Weights of a small transformer language model.
Architecture: RMSNorm before each block, rotary positions, no biases in attention or MLP, untied embeddings, normalized queries and keys.
Training: a variant of SOAP for these matrices, 138M tokens, 5901 steps.
Each number is 50 + 15 x the weight over its row's rms, rounded and kept within 0 to 99. Layers, rows and columns count from 0. The size before them is the row's rms in percent of the matrix's.

# up: layer 5 MLP up, 320x128, rms 0.325, rows 264-281, columns 0-127
# down: layer 5 MLP down (transposed), 320x128, rms 0.312, rows 264-281, columns 0-127
# gate: layer 5 MLP gate, 320x128, rms 0.31, rows 265-282, columns 0-127
up264 109:56 39 75 60 72 76 43 49 65 67 50 43 56 31 55 43 72 59 54 52 60 45 63 48 55 60 35 23 37 33 40 21 32 44 41 86 59 29 33 50 44 62 60 52 57 82 25 52 66 58 32 63 46 49 60 73 57 70 68 38 55 60 38 39 73 75 64 59 34 30 41 42 53 57 45 50 73 51 32 29 32 44 35 39 58 31 53 66 31 62 47 55 61 38 79 54 63 62 79 51 53 61 55 71 25 54 70 37 24 45 95 42 37 34 35 43 57 74 44 55 50 49 46 36 38 77 59 41
down264 099:56 62 52 67 59 39 61 43 55 72 47 48 10 39 64 39 58 48 22 64 34 38 48 30 38 42 64 31 68 55 71 61 48 50 50 65 44 54 43 57 58 31 65 34 35 47 48 65 18 46 63 39 68 49 38 45 55 30 48 51 40 36 48 32 19 49 68 55 52 61 42 60 42 50 44 50 55 44 23 43 90 50 67 55 17 30 42 37 35 53 78 54 27 63 26 81 42 47 35 51 47 38 31 63 58 86 46 28 56 40 41 56 65 42 50 36 63 48 37 56 56 64 54 85 33 49 18 81
gate265 101:32 65 67 53 67 89 45 30 56 25 34 70 31 51 45 53 52 54 82 36 62 41 38 46 40 64 43 49 51 23 49 49 39 39 40 53 61 64 23 67 63 87 61 44 42 23 25 53 72 32 62 29 32 64 64 37 49 41 75 44 38 61 57 26 51 71 35 58 47 62 39 60 51 32 55 64 60 32 47 52 20 69 64 65 43 52 36 41 82 36 44 63 48 32 30 47 46 33 23 63 34 66 52 36 70 47 32 57 67 56 64 18 31 67 47 45 37 43 47 46 55 47 74 48 52 48 46 29
up265 103:46 89 59 46 43 54 45 74 62 47 71 49 52 69 26 82 46 72 45 40 60 45 42 44 20 60 30 37 53 16 61 34 70 47 41 51 56 27 28 17 35 51 74 30 49 72 33 55 65 43 58 65 51 21 44 66 68 58 24 49 67 60 36 57 41 75 60 44 40 42 45 52 43 45 70 50 51 35 30 51 57 59 20 37 52 47 31 67 43 39 33 45 34 75 56 49 37 38 29 31 46 63 73 48 57 41 57 79 36 27 73 27 60 47 44 50 47 33 49 43 47 44 55 50 62 64 75 73
down265 100:22 31 58 62 39 57 36 52 58 50 52 38 29 64 67 55 54 64 30 66 53 42 57 77 58 39 40 72 54 37 44 39 69 57 54 83 40 73 43 33 46 40 47 37 37 53 52 42 42 39 31 51 81 60 33 21 65 73 64 33 62 57 27 32 70 58 39 50 62 32 36 75 37 47 74 41 47 88 51 60 49 41 53 59 32 43 65 58 53 74 39 68 46 36 80 42 54 45 64 37 55 36 54 70 29 46 51 27 19 72 36 46 66 22 55 41 17 36 52 69 72 37 51 31 42 46 60 49
gate266 103:36 51 31 17 58 63 68 29 39 60 46 60 49 36 61 48 48 69 22 44 46 61 26 51 45 66 56 37 28 45 31 25 76 80 53 36 70 65 18 52 72 68 58 39 60 50 11 81 58 72 64 74 43 55 57 58 55 76 49 43 56 61 74 54 58 54 64 63 44 30 65 61 48 59 54 39 28 27 39 27 23 40 34 48 45 31 66 68 62 52 62 67 42 52 62 32 26 43 61 63 58 27 30 51 70 46 45 47 41 43 71 50 53 55 82 58 37 60 40 31 51 65 52 52 50 36 59 51
up266 110:65 47 42 35 58 34 27 57 66 20 54 37 50 28 39 40 67 26 48 49 27 31 24 47 57 36 39 39 35 72 34 59 45 60 44 27 40 56 57 85 54 46 27 51 52 46 73 64 60 82 44 47 26 45 35 63 48 49 44 55 46 40 71 83 56 52 58 55 51 33 43 39 65 56 77 85 34 29 22 71 50 78 55 48 43 76 41 69 52 46 49 52 54 40 78 34 42 60 41 59 62 63 95 55 67 49 27 38 30 42 55 61 53 59 27 63 42 55 43 47 43 57 35 51 42 47 39 71
down266 107:54 33 78 54 51 27 57 48 41 41 55 50 17 26 41 57 64 57 39 48 70 52 49 20 47 39 72 74 68 36 48 77 33 47 64 28 58 61 53 73 31 49 75 28 82 51 48 46 51 39 42 37 99 37 29 24 42 55 67 64 31 54 50 35 51 39 39 58 41 36 26 45 54 31 60 64 60 52 61 49 53 35 19 51 53 40 49 49 68 58 43 43 22 20 47 54 69 61 43 47 47 49 48 63 35 50 87 54 57 59 40 63 33 57 49 53 69 41 49 41 18 37 31 58 33 49 59 56
gate267 104:57 34 52 78 61 59 55 50 38 55 35 65 33 92 80 54 40 38 74 40 67 34 59 47 55 63 59 40 66 44 72 69 36 73 74 49 49 50 63 55 71 54 50 58 56 59 54 36 69 61 40 50 51 60 63 32 43 37 53 78 79 81 38 63 37 78 41 24 72 35 42 68 52 54 70 43 39 51 32 58 22 60 61 44 51 64 28 68 55 61 61 48 49 65 32 49 41 47 64 63 78 77 57 33 67 23 35 49 53 47 76 54 50 42 31 59 47 48 49 61 16 74 39 40 63 69 54 39
up267 101:55 47 53 52 55 53 46 36 41 81 39 45 43 42 50 35 48 66 63 43 63 73 46 53 02 82 52 32 20 50 40 46 51 27 50 28 73 52 59 71 52 47 64 57 73 50 13 42 37 54 26 57 48 47 59 47 64 24 38 20 43 45 35 37 67 50 49 51 70 78 66 57 19 53 64 71 24 55 27 38 58 58 77 57 41 36 48 66 23 47 50 68 37 31 50 56 52 50 51 70 44 60 49 51 26 69 56 45 48 35 69 32 59 23 56 51 60 55 61 66 78 49 61 67 60 40 28 45
down267 099:48 40 56 46 84 47 30 44 53 51 46 53 44 59 54 39 46 33 49 27 15 55 66 59 40 57 61 51 50 68 32 36 52 57 68 00 34 58 35 41 74 75 68 70 47 73 53 58 63 51 27 75 55 54 35 46 47 64 82 24 55 33 37 34 70 37 68 48 58 50 54 47 41 63 61 23 38 59 47 48 56 76 31 52 61 40 72 27 63 55 74 42 29 41 61 42 38 38 43 62 48 59 56 63 26 41 53 62 52 63 38 22 51 57 23 73 57 43 38 33 54 41 87 33 60 38 53 39
gate268 101:40 36 32 40 56 48 31 61 62 42 43 42 58 27 45 38 38 62 38 49 35 56 80 49 64 16 77 57 50 48 44 56 48 29 55 62 75 41 25 68 71 33 34 49 29 63 67 19 34 32 52 66 49 36 35 51 64 57 69 48 28 62 42 62 66 74 52 73 44 46 61 51 54 03 38 33 39 32 55 75 44 51 40 65 50 70 44 62 68 47 50 33 48 52 49 36 33 72 32 43 29 14 35 67 73 50 65 60 45 74 35 26 42 66 21 53 52 60 44 53 37 40 49 39 53 59 43 66
up268 103:48 47 58 24 52 60 41 33 88 51 58 44 85 09 49 48 55 44 60 64 51 16 59 23 56 68 57 69 54 35 43 45 42 47 38 43 48 61 49 50 45 50 63 70 31 51 55 62 49 36 62 27 54 23 47 51 64 61 41 67 68 81 59 47 49 42 33 51 39 26 36 46 25 38 44 62 36 20 64 72 31 37 60 51 35 40 42 59 39 64 25 67 48 50 62 47 59 61 39 57 68 61 52 38 63 48 32 46 67 70 54 82 17 74 39 49 39 45 52 70 80 83 47 61 42 62 56 69
down268 104:36 30 66 65 42 45 41 46 56 32 36 57 70 64 83 49 40 35 00 52 77 52 48 40 43 67 45 64 47 68 34 65 58 46 46 55 40 38 52 59 46 44 54 47 52 38 29 68 62 33 43 51 38 66 37 36 42 41 45 33 50 54 54 55 93 60 44 49 76 31 51 80 68 25 51 36 57 69 34 56 77 27 35 61 49 71 46 32 31 59 32 44 49 30 45 57 46 57 56 51 38 53 38 56 65 62 33 58 60 58 48 54 57 52 22 57 54 57 00 30 29 48 29 44 29 76 56 50
gate269 095:44 42 60 41 56 56 46 25 24 60 98 57 52 37 42 44 46 37 33 67 46 64 24 59 53 49 41 57 54 47 58 39 32 48 59 62 58 59 45 38 37 57 33 24 27 58 61 20 20 72 66 54 15 75 59 58 38 57 39 37 30 56 38 27 59 61 71 57 68 52 35 78 43 46 45 40 22 52 30 34 49 43 50 50 44 54 60 56 59 22 55 27 41 20 13 58 62 40 49 50 56 38 14 57 41 59 64 63 59 48 64 61 71 44 71 60 34 58 58 61 26 53 57 40 46 47 30 63
up269 096:63 72 69 58 23 56 28 46 49 22 31 34 70 69 62 56 50 57 38 34 57 42 56 51 61 59 71 64 42 63 23 61 53 61 34 56 55 37 50 65 51 27 63 45 54 23 48 64 36 18 24 31 65 46 32 39 31 45 59 49 60 65 42 55 62 59 31 38 35 41 54 32 67 48 91 70 77 44 37 45 63 37 34 71 83 44 33 71 45 65 42 52 67 45 81 52 32 49 67 54 58 44 82 39 64 36 42 44 41 44 60 57 67 49 40 67 54 65 35 52 64 38 47 42 45 84 63 28
down269 097:46 69 27 91 42 54 83 71 65 53 37 44 44 61 14 49 60 13 49 45 61 36 49 69 66 54 45 64 35 48 50 58 52 38 58 47 44 50 21 67 51 39 24 36 44 79 24 45 64 52 24 82 30 85 52 59 47 67 57 45 56 52 64 48 40 52 39 40 72 47 63 52 70 45 32 46 64 61 35 52 34 35 56 36 74 62 30 40 65 54 78 42 59 46 33 64 68 51 59 52 67 67 66 39 60 51 57 56 46 34 36 38 46 23 64 63 74 40 58 39 40 40 70 48 56 65 27 43
gate270 108:60 50 49 22 46 18 47 34 26 41 35 56 57 71 36 35 60 38 88 62 53 45 60 45 40 56 69 57 67 70 43 72 37 38 47 45 38 57 53 54 51 40 49 49 46 55 38 53 38 64 47 73 64 78 29 64 34 53 68 70 30 45 37 47 37 47 47 38 70 43 45 57 74 45 48 45 23 50 62 42 45 52 66 56 61 33 79 67 29 61 39 65 19 72 40 26 31 27 63 33 48 18 41 40 41 78 47 19 41 27 50 55 57 36 41 20 55 65 44 45 19 45 63 61 28 65 54 33
up270 105:48 77 46 40 61 47 50 56 46 35 45 57 57 52 52 99 50 45 62 23 40 53 67 66 44 64 37 40 52 47 68 50 59 51 45 56 49 63 36 55 29 55 46 35 65 40 61 49 70 63 29 54 57 42 58 48 44 49 33 36 44 58 56 09 52 69 32 44 10 65 38 70 56 79 48 74 58 39 76 89 69 55 20 50 47 72 29 63 68 42 49 52 62 34 42 50 32 44 49 56 80 42 78 65 52 37 42 52 49 37 46 45 57 47 59 73 43 66 65 37 83 31 76 58 58 56 29 39
down270 106:41 48 47 71 41 73 50 48 36 82 39 53 28 57 49 46 56 40 57 40 31 32 29 40 27 39 43 41 30 49 52 46 24 70 75 31 51 52 63 26 56 27 65 43 57 22 81 31 30 44 71 51 54 52 14 43 40 72 61 71 35 73 63 53 54 63 40 64 51 50 12 54 37 48 59 42 64 70 75 60 26 52 27 38 59 53 42 59 43 25 62 52 57 49 43 64 64 60 30 47 41 55 26 26 51 66 46 42 53 50 42 69 42 37 33 35 49 41 40 56 78 66 28 29 36 74 60 68
gate271 102:72 48 35 67 48 57 42 30 69 56 65 68 38 43 25 56 58 58 44 40 53 51 50 25 71 62 58 68 36 50 38 55 63 54 47 58 48 29 61 38 39 64 60 62 37 36 32 43 51 81 42 63 44 44 69 72 47 15 70 60 34 45 43 16 47 84 15 55 59 34 43 26 39 44 36 63 37 51 34 57 45 53 80 54 71 28 46 38 49 23 49 74 31 46 48 59 25 48 56 69 44 26 54 29 46 63 17 41 76 34 35 59 36 55 47 59 70 50 39 30 54 58 47 19 52 36 35 59
up271 095:58 63 62 42 44 48 69 57 56 45 26 49 30 34 66 38 23 75 38 31 64 35 22 38 26 40 49 37 52 63 52 57 39 41 61 58 38 55 64 43 45 39 50 46 29 65 78 48 47 68 45 72 83 68 61 44 47 56 64 59 56 68 50 71 45 54 78 41 30 43 48 26 57 54 46 37 36 61 34 33 53 57 46 58 41 54 54 73 69 76 68 74 62 53 42 20 25 62 56 54 28 73 67 85 70 56 52 78 59 56 59 66 34 71 41 52 45 40 49 79 43 42 58 44 40 38 88 70
down271 099:68 41 70 69 40 66 59 71 76 46 63 68 47 85 70 53 51 33 56 29 25 77 49 60 51 40 29 57 35 52 68 48 33 27 33 28 57 50 34 31 29 58 66 73 72 62 38 41 57 54 31 60 21 69 41 68 46 23 72 39 45 70 29 67 37 59 52 61 65 51 61 58 41 60 63 81 57 46 18 60 68 35 39 51 62 28 69 46 56 48 51 63 63 33 80 36 69 63 54 49 30 47 53 49 33 59 49 57 47 46 29 41 49 40 67 52 76 49 53 52 69 72 66 28 42 43 52 37
gate272 104:38 56 53 26 68 26 40 25 62 31 66 38 39 42 50 60 30 51 54 32 36 48 18 54 43 45 28 62 67 45 54 44 44 46 40 57 17 49 45 42 57 54 48 65 37 30 33 33 47 33 31 43 54 34 43 32 69 80 53 51 43 68 70 62 45 38 68 45 56 41 33 59 55 75 38 39 52 67 86 62 26 65 68 58 40 35 37 72 29 59 84 50 51 42 28 62 55 37 51 20 47 50 43 65 65 19 60 34 48 28 38 37 81 34 55 44 31 34 46 84 55 50 48 63 54 28 63 55
up272 106:77 38 58 64 42 40 81 04 66 54 47 40 70 50 34 54 71 57 45 45 52 58 63 64 52 49 26 52 43 46 17 42 43 65 39 54 59 67 25 36 63 50 47 25 34 38 32 46 43 59 47 47 10 49 49 61 41 61 87 55 36 52 71 57 50 35 27 36 70 52 60 39 48 70 55 30 30 30 40 49 44 36 60 48 56 49 48 28 44 43 29 82 34 49 40 63 50 83 42 30 35 39 65 37 19 52 51 60 22 52 52 41 44 65 70 52 38 48 46 49 63 44 42 25 59 77 40 42
down272 096:71 66 65 39 43 51 54 86 60 68 77 63 57 49 34 25 78 36 65 61 64 22 54 73 38 24 36 44 09 64 44 50 55 46 37 41 45 35 60 69 41 31 33 79 63 63 68 52 44 43 47 32 35 46 28 55 36 17 55 57 61 49 49 75 69 56 65 56 51 55 56 52 51 42 61 68 45 25 52 36 36 50 20 62 64 71 51 47 44 72 32 55 49 63 55 37 75 40 38 64 25 45 55 55 41 42 48 50 80 77 73 31 53 35 45 50 42 54 51 46 63 46 58 68 20 42 37 38
gate273 103:25 42 40 54 39 47 55 67 50 74 63 44 43 41 36 72 51 49 53 33 47 41 71 54 59 46 70 45 52 24 71 53 25 27 86 39 28 18 27 22 65 20 68 56 51 23 45 51 47 61 38 45 54 53 51 13 38 49 64 79 73 49 65 59 50 58 40 56 46 43 43 59 38 46 42 53 39 69 68 65 53 35 58 35 50 33 50 28 46 63 64 27 53 40 52 51 27 32 64 22 68 29 28 60 66 55 64 43 59 46 81 41 32 25 41 56 38 60 41 65 50 43 49 61 82 66 68 50
up273 108:38 61 19 46 49 67 76 65 36 53 43 55 38 44 68 13 55 60 51 66 34 52 50 52 44 40 33 35 55 35 82 24 45 60 63 23 60 73 66 52 61 36 55 64 75 23 50 49 57 57 25 30 51 61 61 68 25 72 40 54 40 53 37 37 26 30 61 39 67 26 52 28 46 65 66 42 17 47 67 30 29 50 63 63 41 79 67 46 38 24 54 22 27 56 54 48 44 38 42 56 34 68 41 67 38 47 40 53 49 61 40 25 53 68 63 35 55 26 67 38 44 46 36 63 53 49 44 67
down273 108:41 55 70 74 63 36 53 51 37 54 46 31 26 42 43 50 61 43 59 35 53 61 51 35 32 51 78 48 30 44 52 37 66 49 64 37 60 48 55 25 45 38 24 46 64 33 65 66 17 65 51 74 56 89 59 44 71 39 44 77 54 44 57 46 52 50 57 66 51 46 35 55 65 55 49 84 49 75 22 78 87 38 58 52 69 37 52 55 47 37 76 39 39 55 66 40 47 50 56 04 39 31 58 49 42 27 41 46 34 58 45 31 66 23 69 59 57 59 67 40 57 33 38 24 55 37 65 49
gate274 099:60 38 72 41 70 40 51 55 51 26 47 49 50 69 63 78 46 45 20 44 48 61 47 33 50 30 25 45 57 68 63 39 57 70 29 63 44 26 59 25 45 66 54 60 56 11 55 62 35 47 62 55 61 51 54 41 56 54 38 48 31 56 49 39 43 73 52 24 77 70 68 55 39 40 49 67 04 55 41 25 57 46 64 59 51 67 49 52 72 88 29 51 31 44 42 73 28 59 61 42 66 40 49 44 44 33 68 36 71 53 24 56 53 24 35 47 35 62 41 68 50 41 70 57 83 58 58 47
up274 097:83 30 44 34 56 47 04 59 37 24 68 54 71 62 50 56 54 53 35 71 65 47 59 58 68 80 43 38 34 81 49 56 76 61 17 70 56 51 75 57 35 49 54 50 55 54 37 32 50 40 58 53 59 51 40 49 88 64 32 30 51 32 60 39 49 63 48 47 66 58 58 61 52 62 73 53 42 48 74 49 54 60 65 48 52 42 29 57 43 25 79 49 39 20 68 28 37 30 75 35 22 41 37 50 49 47 46 34 60 60 53 60 49 53 69 48 34 30 47 35 48 49 25 56 29 47 71 57
down274 103:56 53 59 54 50 46 48 46 68 44 45 54 47 32 45 54 64 26 33 75 45 54 44 44 49 60 49 54 51 67 43 68 79 24 59 78 49 59 43 56 34 34 46 68 39 50 41 48 05 37 55 48 59 23 50 46 67 33 53 31 46 81 47 44 17 16 56 33 47 55 68 49 48 46 58 52 16 47 63 61 49 35 58 61 39 42 49 61 56 67 19 62 23 66 61 57 48 60 27 52 37 41 45 22 50 45 60 59 60 24 41 62 64 61 31 57 74 25 80 50 69 67 80 35 36 42 23 67
gate275 099:39 65 42 39 62 58 49 55 46 59 51 62 63 56 79 51 43 16 66 36 56 34 16 37 50 68 31 56 71 48 79 26 22 49 54 43 36 43 68 42 50 39 39 47 57 57 60 45 57 54 64 72 56 54 63 23 39 46 66 52 53 61 48 63 54 47 83 52 55 25 30 77 70 60 46 65 65 29 34 69 51 49 37 13 58 58 64 52 55 69 58 30 47 51 39 73 50 55 35 74 45 46 81 36 82 61 54 25 66 40 24 43 57 62 58 48 25 63 80 41 29 40 65 57 48 41 45 68
up275 103:40 49 13 59 52 48 73 23 59 47 38 37 42 78 48 46 38 49 28 46 46 71 40 34 47 61 61 28 46 53 52 39 31 29 61 43 64 65 29 42 54 31 66 57 46 29 63 41 21 89 68 35 27 75 56 52 56 51 71 12 74 40 68 51 54 65 49 51 56 64 55 55 38 58 32 23 38 39 43 54 34 58 67 47 56 39 51 53 29 34 22 55 51 40 55 54 45 81 45 49 37 48 29 56 66 61 39 31 29 55 47 85 35 72 75 46 59 82 41 34 45 60 46 38 38 44 59 42
down275 108:21 47 17 74 35 48 59 22 59 29 45 37 90 71 73 75 36 51 66 71 40 65 43 35 43 84 76 23 45 45 71 43 19 48 52 35 58 45 48 37 48 58 34 55 48 56 44 66 45 53 29 55 32 52 37 57 34 62 59 43 46 29 48 36 46 51 72 42 65 52 63 56 55 34 61 61 50 24 50 43 26 44 22 60 49 51 55 48 55 42 37 82 53 40 38 53 75 49 34 72 61 57 29 50 33 42 44 35 40 45 45 71 22 37 44 34 22 42 41 58 49 61 54 39 36 55 19 39
gate276 099:60 44 41 32 36 51 59 49 40 48 52 56 62 42 45 41 73 12 55 72 76 27 38 27 30 39 47 70 47 45 84 48 55 31 36 54 55 38 58 43 50 34 62 63 49 43 45 47 28 30 84 92 58 58 53 43 50 33 43 55 69 55 25 23 62 72 33 51 66 48 54 58 47 71 71 50 77 51 60 39 82 66 55 53 51 30 33 68 65 31 69 61 56 43 56 50 47 64 63 34 40 45 42 25 66 48 38 59 43 50 25 54 62 61 74 80 68 48 42 52 30 17 41 66 55 58 39 55
up276 100:38 63 33 66 63 64 61 63 46 54 58 83 59 46 44 50 58 53 58 46 86 76 59 69 63 34 54 82 31 50 45 38 51 42 77 61 70 34 54 39 66 68 50 50 68 48 50 39 62 64 30 57 62 43 27 50 70 51 52 21 49 10 65 42 72 66 43 55 23 50 42 36 58 19 43 63 64 51 36 55 57 27 74 57 49 31 58 59 46 58 32 42 45 66 38 72 65 34 52 51 62 49 37 67 76 41 32 78 54 54 42 63 52 62 26 58 78 32 26 26 44 58 67 51 50 36 70 37
down276 099:50 59 36 43 56 73 57 51 37 52 58 16 52 53 34 31 32 66 51 46 71 36 49 80 72 31 31 63 64 60 57 54 73 42 62 30 46 73 52 65 53 38 56 65 56 41 30 42 73 74 50 43 53 34 68 64 55 69 41 83 71 47 68 51 46 50 15 59 76 45 57 63 77 45 25 46 40 45 64 05 42 22 40 29 66 51 33 59 38 59 56 13 57 42 48 56 67 46 47 65 64 44 18 51 43 61 39 52 43 40 36 50 47 40 25 59 40 63 44 31 38 49 46 63 37 30 37 56
gate277 094:32 43 47 40 49 48 71 52 59 54 65 51 57 58 50 50 37 42 52 44 42 07 68 53 34 46 65 44 59 52 43 63 51 67 49 80 29 59 61 53 66 26 36 74 69 51 79 30 32 49 33 52 39 46 38 25 73 58 35 57 53 75 61 38 55 57 73 46 55 52 52 56 37 85 45 79 47 82 23 39 50 45 47 69 19 56 29 43 68 71 39 55 72 78 31 29 63 39 63 61 53 55 47 39 43 46 56 65 76 63 60 46 29 46 30 48 20 56 68 71 56 36 25 62 28 49 51 52
up277 099:33 41 43 66 44 62 55 54 64 62 29 44 41 73 61 48 42 19 32 39 39 36 47 31 49 50 46 34 34 58 62 72 66 71 22 47 32 34 44 60 40 51 51 23 45 62 73 72 51 48 61 68 54 54 79 66 46 70 23 63 15 60 54 51 35 20 32 81 43 59 51 30 55 26 79 51 52 55 18 25 76 35 28 55 36 41 44 39 47 57 47 55 27 51 42 70 37 56 52 22 67 16 43 48 39 62 50 67 21 51 51 34 55 47 67 48 56 54 37 52 50 48 63 39 59 65 50 50
down277 100:50 62 68 56 51 16 24 60 65 48 31 37 52 36 54 44 31 59 56 52 04 34 52 42 58 62 37 37 53 52 54 75 64 67 54 53 47 25 40 67 74 65 30 71 61 46 53 51 47 45 44 20 30 58 37 69 61 21 76 30 61 46 29 72 51 11 51 49 49 58 44 58 26 33 66 66 40 43 53 45 81 36 37 57 54 47 66 75 33 71 38 62 57 45 64 51 41 50 70 58 44 48 43 49 28 52 52 60 42 87 57 37 34 74 57 49 49 64 43 43 48 51 77 47 35 48 54 19
gate278 097:48 34 37 29 17 37 43 57 46 60 48 39 39 51 48 73 55 24 44 72 79 58 61 32 57 45 35 75 54 45 71 47 39 49 13 56 38 59 53 54 68 15 22 32 27 51 55 62 50 60 47 53 47 58 36 33 64 39 41 53 57 61 39 50 46 74 60 47 59 40 82 50 65 45 46 60 41 74 27 59 36 56 42 54 63 36 77 35 36 84 60 54 58 48 79 19 38 43 38 90 51 38 30 41 65 52 40 48 29 57 53 35 42 59 67 57 45 35 54 48 57 45 22 40 64 51 25 27
up278 098:60 37 49 50 29 30 28 64 60 66 68 64 53 73 72 62 57 42 51 56 49 37 81 38 26 75 32 65 61 31 36 44 56 42 47 63 36 42 49 59 80 31 45 17 36 40 69 15 34 67 25 37 52 31 42 15 64 29 44 32 49 75 37 35 50 62 48 55 48 47 47 55 51 55 36 68 44 44 75 54 38 58 45 48 67 18 62 58 52 63 59 65 44 49 37 51 42 58 20 71 58 52 56 34 52 80 22 42 52 36 53 66 48 62 58 52 60 51 44 68 54 47 57 38 57 44 24 89
down278 101:36 57 65 62 29 57 46 43 68 61 51 65 52 22 59 49 61 24 42 68 52 50 62 18 61 50 51 67 43 56 60 43 39 55 36 56 72 45 68 47 69 52 69 59 71 20 36 57 45 82 66 67 69 44 47 36 28 64 73 42 64 70 84 40 29 54 63 31 29 64 37 60 49 39 61 43 71 55 33 96 45 45 77 49 36 46 60 55 48 31 58 66 32 52 25 37 30 57 42 26 47 24 40 30 50 35 66 39 36 33 81 41 28 51 36 65 53 49 59 50 64 59 56 38 45 34 46 43
gate279 101:80 28 20 56 47 65 46 61 45 51 62 42 58 59 34 38 65 43 51 44 58 59 43 49 59 17 49 74 52 37 56 62 45 59 29 41 45 41 41 46 74 36 56 63 29 50 60 74 23 68 37 67 42 62 63 50 61 46 80 59 35 24 72 58 34 47 31 37 58 53 37 47 47 58 27 68 34 31 33 68 48 60 49 54 38 45 61 54 65 29 38 10 66 72 70 37 62 61 21 67 51 55 66 58 79 62 43 67 63 48 37 36 58 24 60 79 41 47 50 72 72 64 36 50 46 30 23 33
up279 102:72 58 64 47 67 82 32 61 56 32 34 33 35 46 35 62 48 61 28 62 53 53 33 60 35 42 45 58 55 46 41 46 46 61 48 46 33 39 23 30 63 44 74 59 78 51 40 72 62 48 29 61 56 28 54 61 54 43 78 59 46 47 43 42 42 31 57 18 49 15 29 52 52 44 38 35 46 56 55 49 80 70 43 37 47 52 49 72 47 40 54 53 59 37 40 39 51 33 39 56 51 39 62 42 55 73 41 29 73 32 34 51 56 06 67 43 35 34 42 72 17 49 74 38 14 37 68 25
down279 098:70 24 45 45 39 72 69 44 33 14 50 38 33 51 61 50 40 26 43 32 51 35 28 73 49 40 77 37 37 41 62 29 21 71 43 65 55 48 46 52 36 56 63 59 66 74 43 41 52 50 28 53 61 47 57 51 55 44 43 66 55 55 71 58 64 76 52 68 66 53 32 66 64 60 59 48 40 73 60 68 61 40 48 60 51 41 57 55 40 74 32 57 56 45 72 33 65 21 59 47 34 41 44 86 02 38 45 30 77 64 37 61 30 68 60 47 52 41 61 48 65 54 25 38 53 76 35 40
gate280 095:49 71 56 59 35 70 63 49 76 36 61 46 58 47 61 41 61 70 64 52 40 27 46 74 43 36 46 69 39 30 57 56 65 66 78 69 56 48 65 23 45 43 41 54 45 67 29 39 49 42 62 43 56 56 64 35 55 51 30 27 51 54 18 70 37 52 43 47 37 71 46 85 43 50 49 66 29 45 22 65 57 42 66 96 57 67 44 62 58 49 47 81 59 53 48 37 41 48 54 49 37 59 38 60 45 75 56 16 60 79 59 52 19 61 36 46 44 61 24 33 49 14 48 35 64 48 32 44
up280 094:41 46 62 30 38 49 59 36 68 39 27 34 55 65 43 58 71 68 70 31 13 37 71 70 24 68 52 31 47 40 26 59 68 55 49 46 30 46 33 28 28 42 47 43 66 63 64 63 58 53 36 62 47 59 42 76 45 58 47 44 62 57 60 46 29 50 62 32 56 44 60 54 56 38 46 52 37 44 43 58 99 23 21 53 51 46 67 37 58 62 40 52 61 61 48 71 44 55 31 28 61 56 56 46 28 71 53 67 45 53 14 70 43 48 34 53 73 47 55 42 69 23 31 49 76 68 72 62
down280 099:56 56 56 69 48 53 44 21 61 49 53 30 56 69 57 55 48 43 47 41 53 57 38 54 56 53 27 61 50 33 39 50 65 45 62 60 49 37 50 65 57 36 73 33 74 79 29 91 58 63 43 54 64 54 66 49 84 44 37 47 71 74 39 49 40 64 55 61 51 39 53 52 59 62 62 56 58 53 57 49 48 59 53 39 53 48 27 53 75 76 08 44 48 45 62 23 33 29 47 58 75 47 43 54 36 20 34 61 68 40 82 34 23 65 73 35 60 33 58 48 60 37 79 53 43 68 62 05
gate281 096:33 64 46 19 35 36 52 53 14 54 40 48 60 59 83 36 42 29 50 43 25 54 61 65 59 36 37 43 78 55 63 46 65 60 39 54 50 59 31 62 37 36 27 17 38 51 34 50 36 35 67 41 48 52 33 32 44 39 60 37 57 49 38 53 73 38 50 48 33 39 58 26 56 63 65 37 50 55 54 69 56 33 65 37 30 40 35 44 49 17 51 93 59 63 45 80 17 45 40 68 56 57 38 28 50 84 40 22 50 45 48 40 44 40 34 46 69 53 46 34 63 36 36 68 28 60 57 57
up281 095:56 47 59 48 19 51 50 46 53 63 87 59 51 54 56 36 41 40 41 69 38 61 43 46 36 89 60 49 55 60 36 37 60 49 18 32 41 30 56 53 51 43 51 43 46 23 49 39 26 41 54 60 27 75 50 45 53 26 40 45 45 54 23 50 43 50 68 48 49 40 69 42 51 55 51 72 43 36 54 36 50 41 42 33 73 74 29 26 80 39 87 62 72 67 46 93 40 19 47 54 65 45 59 47 55 58 22 37 55 45 24 71 33 39 46 37 70 61 49 50 30 55 48 19 55 46 69 53
down281 105:61 65 19 64 49 58 30 50 64 69 74 50 61 43 61 64 44 35 64 77 56 52 58 48 49 69 65 31 51 23 30 38 60 60 60 65 57 24 62 44 52 50 28 20 58 39 59 26 16 56 44 62 40 44 49 47 41 28 53 48 63 62 52 39 43 41 51 30 48 44 58 50 37 33 54 59 64 38 63 50 61 51 43 43 48 46 36 62 61 84 47 18 81 61 63 66 53 82 19 65 60 45 58 43 46 41 52 40 56 40 27 38 57 26 54 44 81 45 23 52 12 44 29 53 54 19 39 32
gate282 110:71 47 47 64 42 29 77 74 50 58 46 36 56 48 55 50 47 51 44 60 31 40 36 54 33 29 41 60 51 27 72 42 38 19 47 49 47 50 40 43 50 32 46 64 45 58 47 52 27 37 58 40 64 57 11 68 61 65 32 58 35 53 51 19 68 62 50 56 65 29 09 58 53 43 55 61 52 37 44 29 36 48 41 29 87 22 64 44 36 45 67 52 14 53 60 58 47 38 71 55 61 43 49 54 46 64 72 44 29 51 26 60 12 71 49 64 30 42 44 35 50 23 25 55 40 40 32 39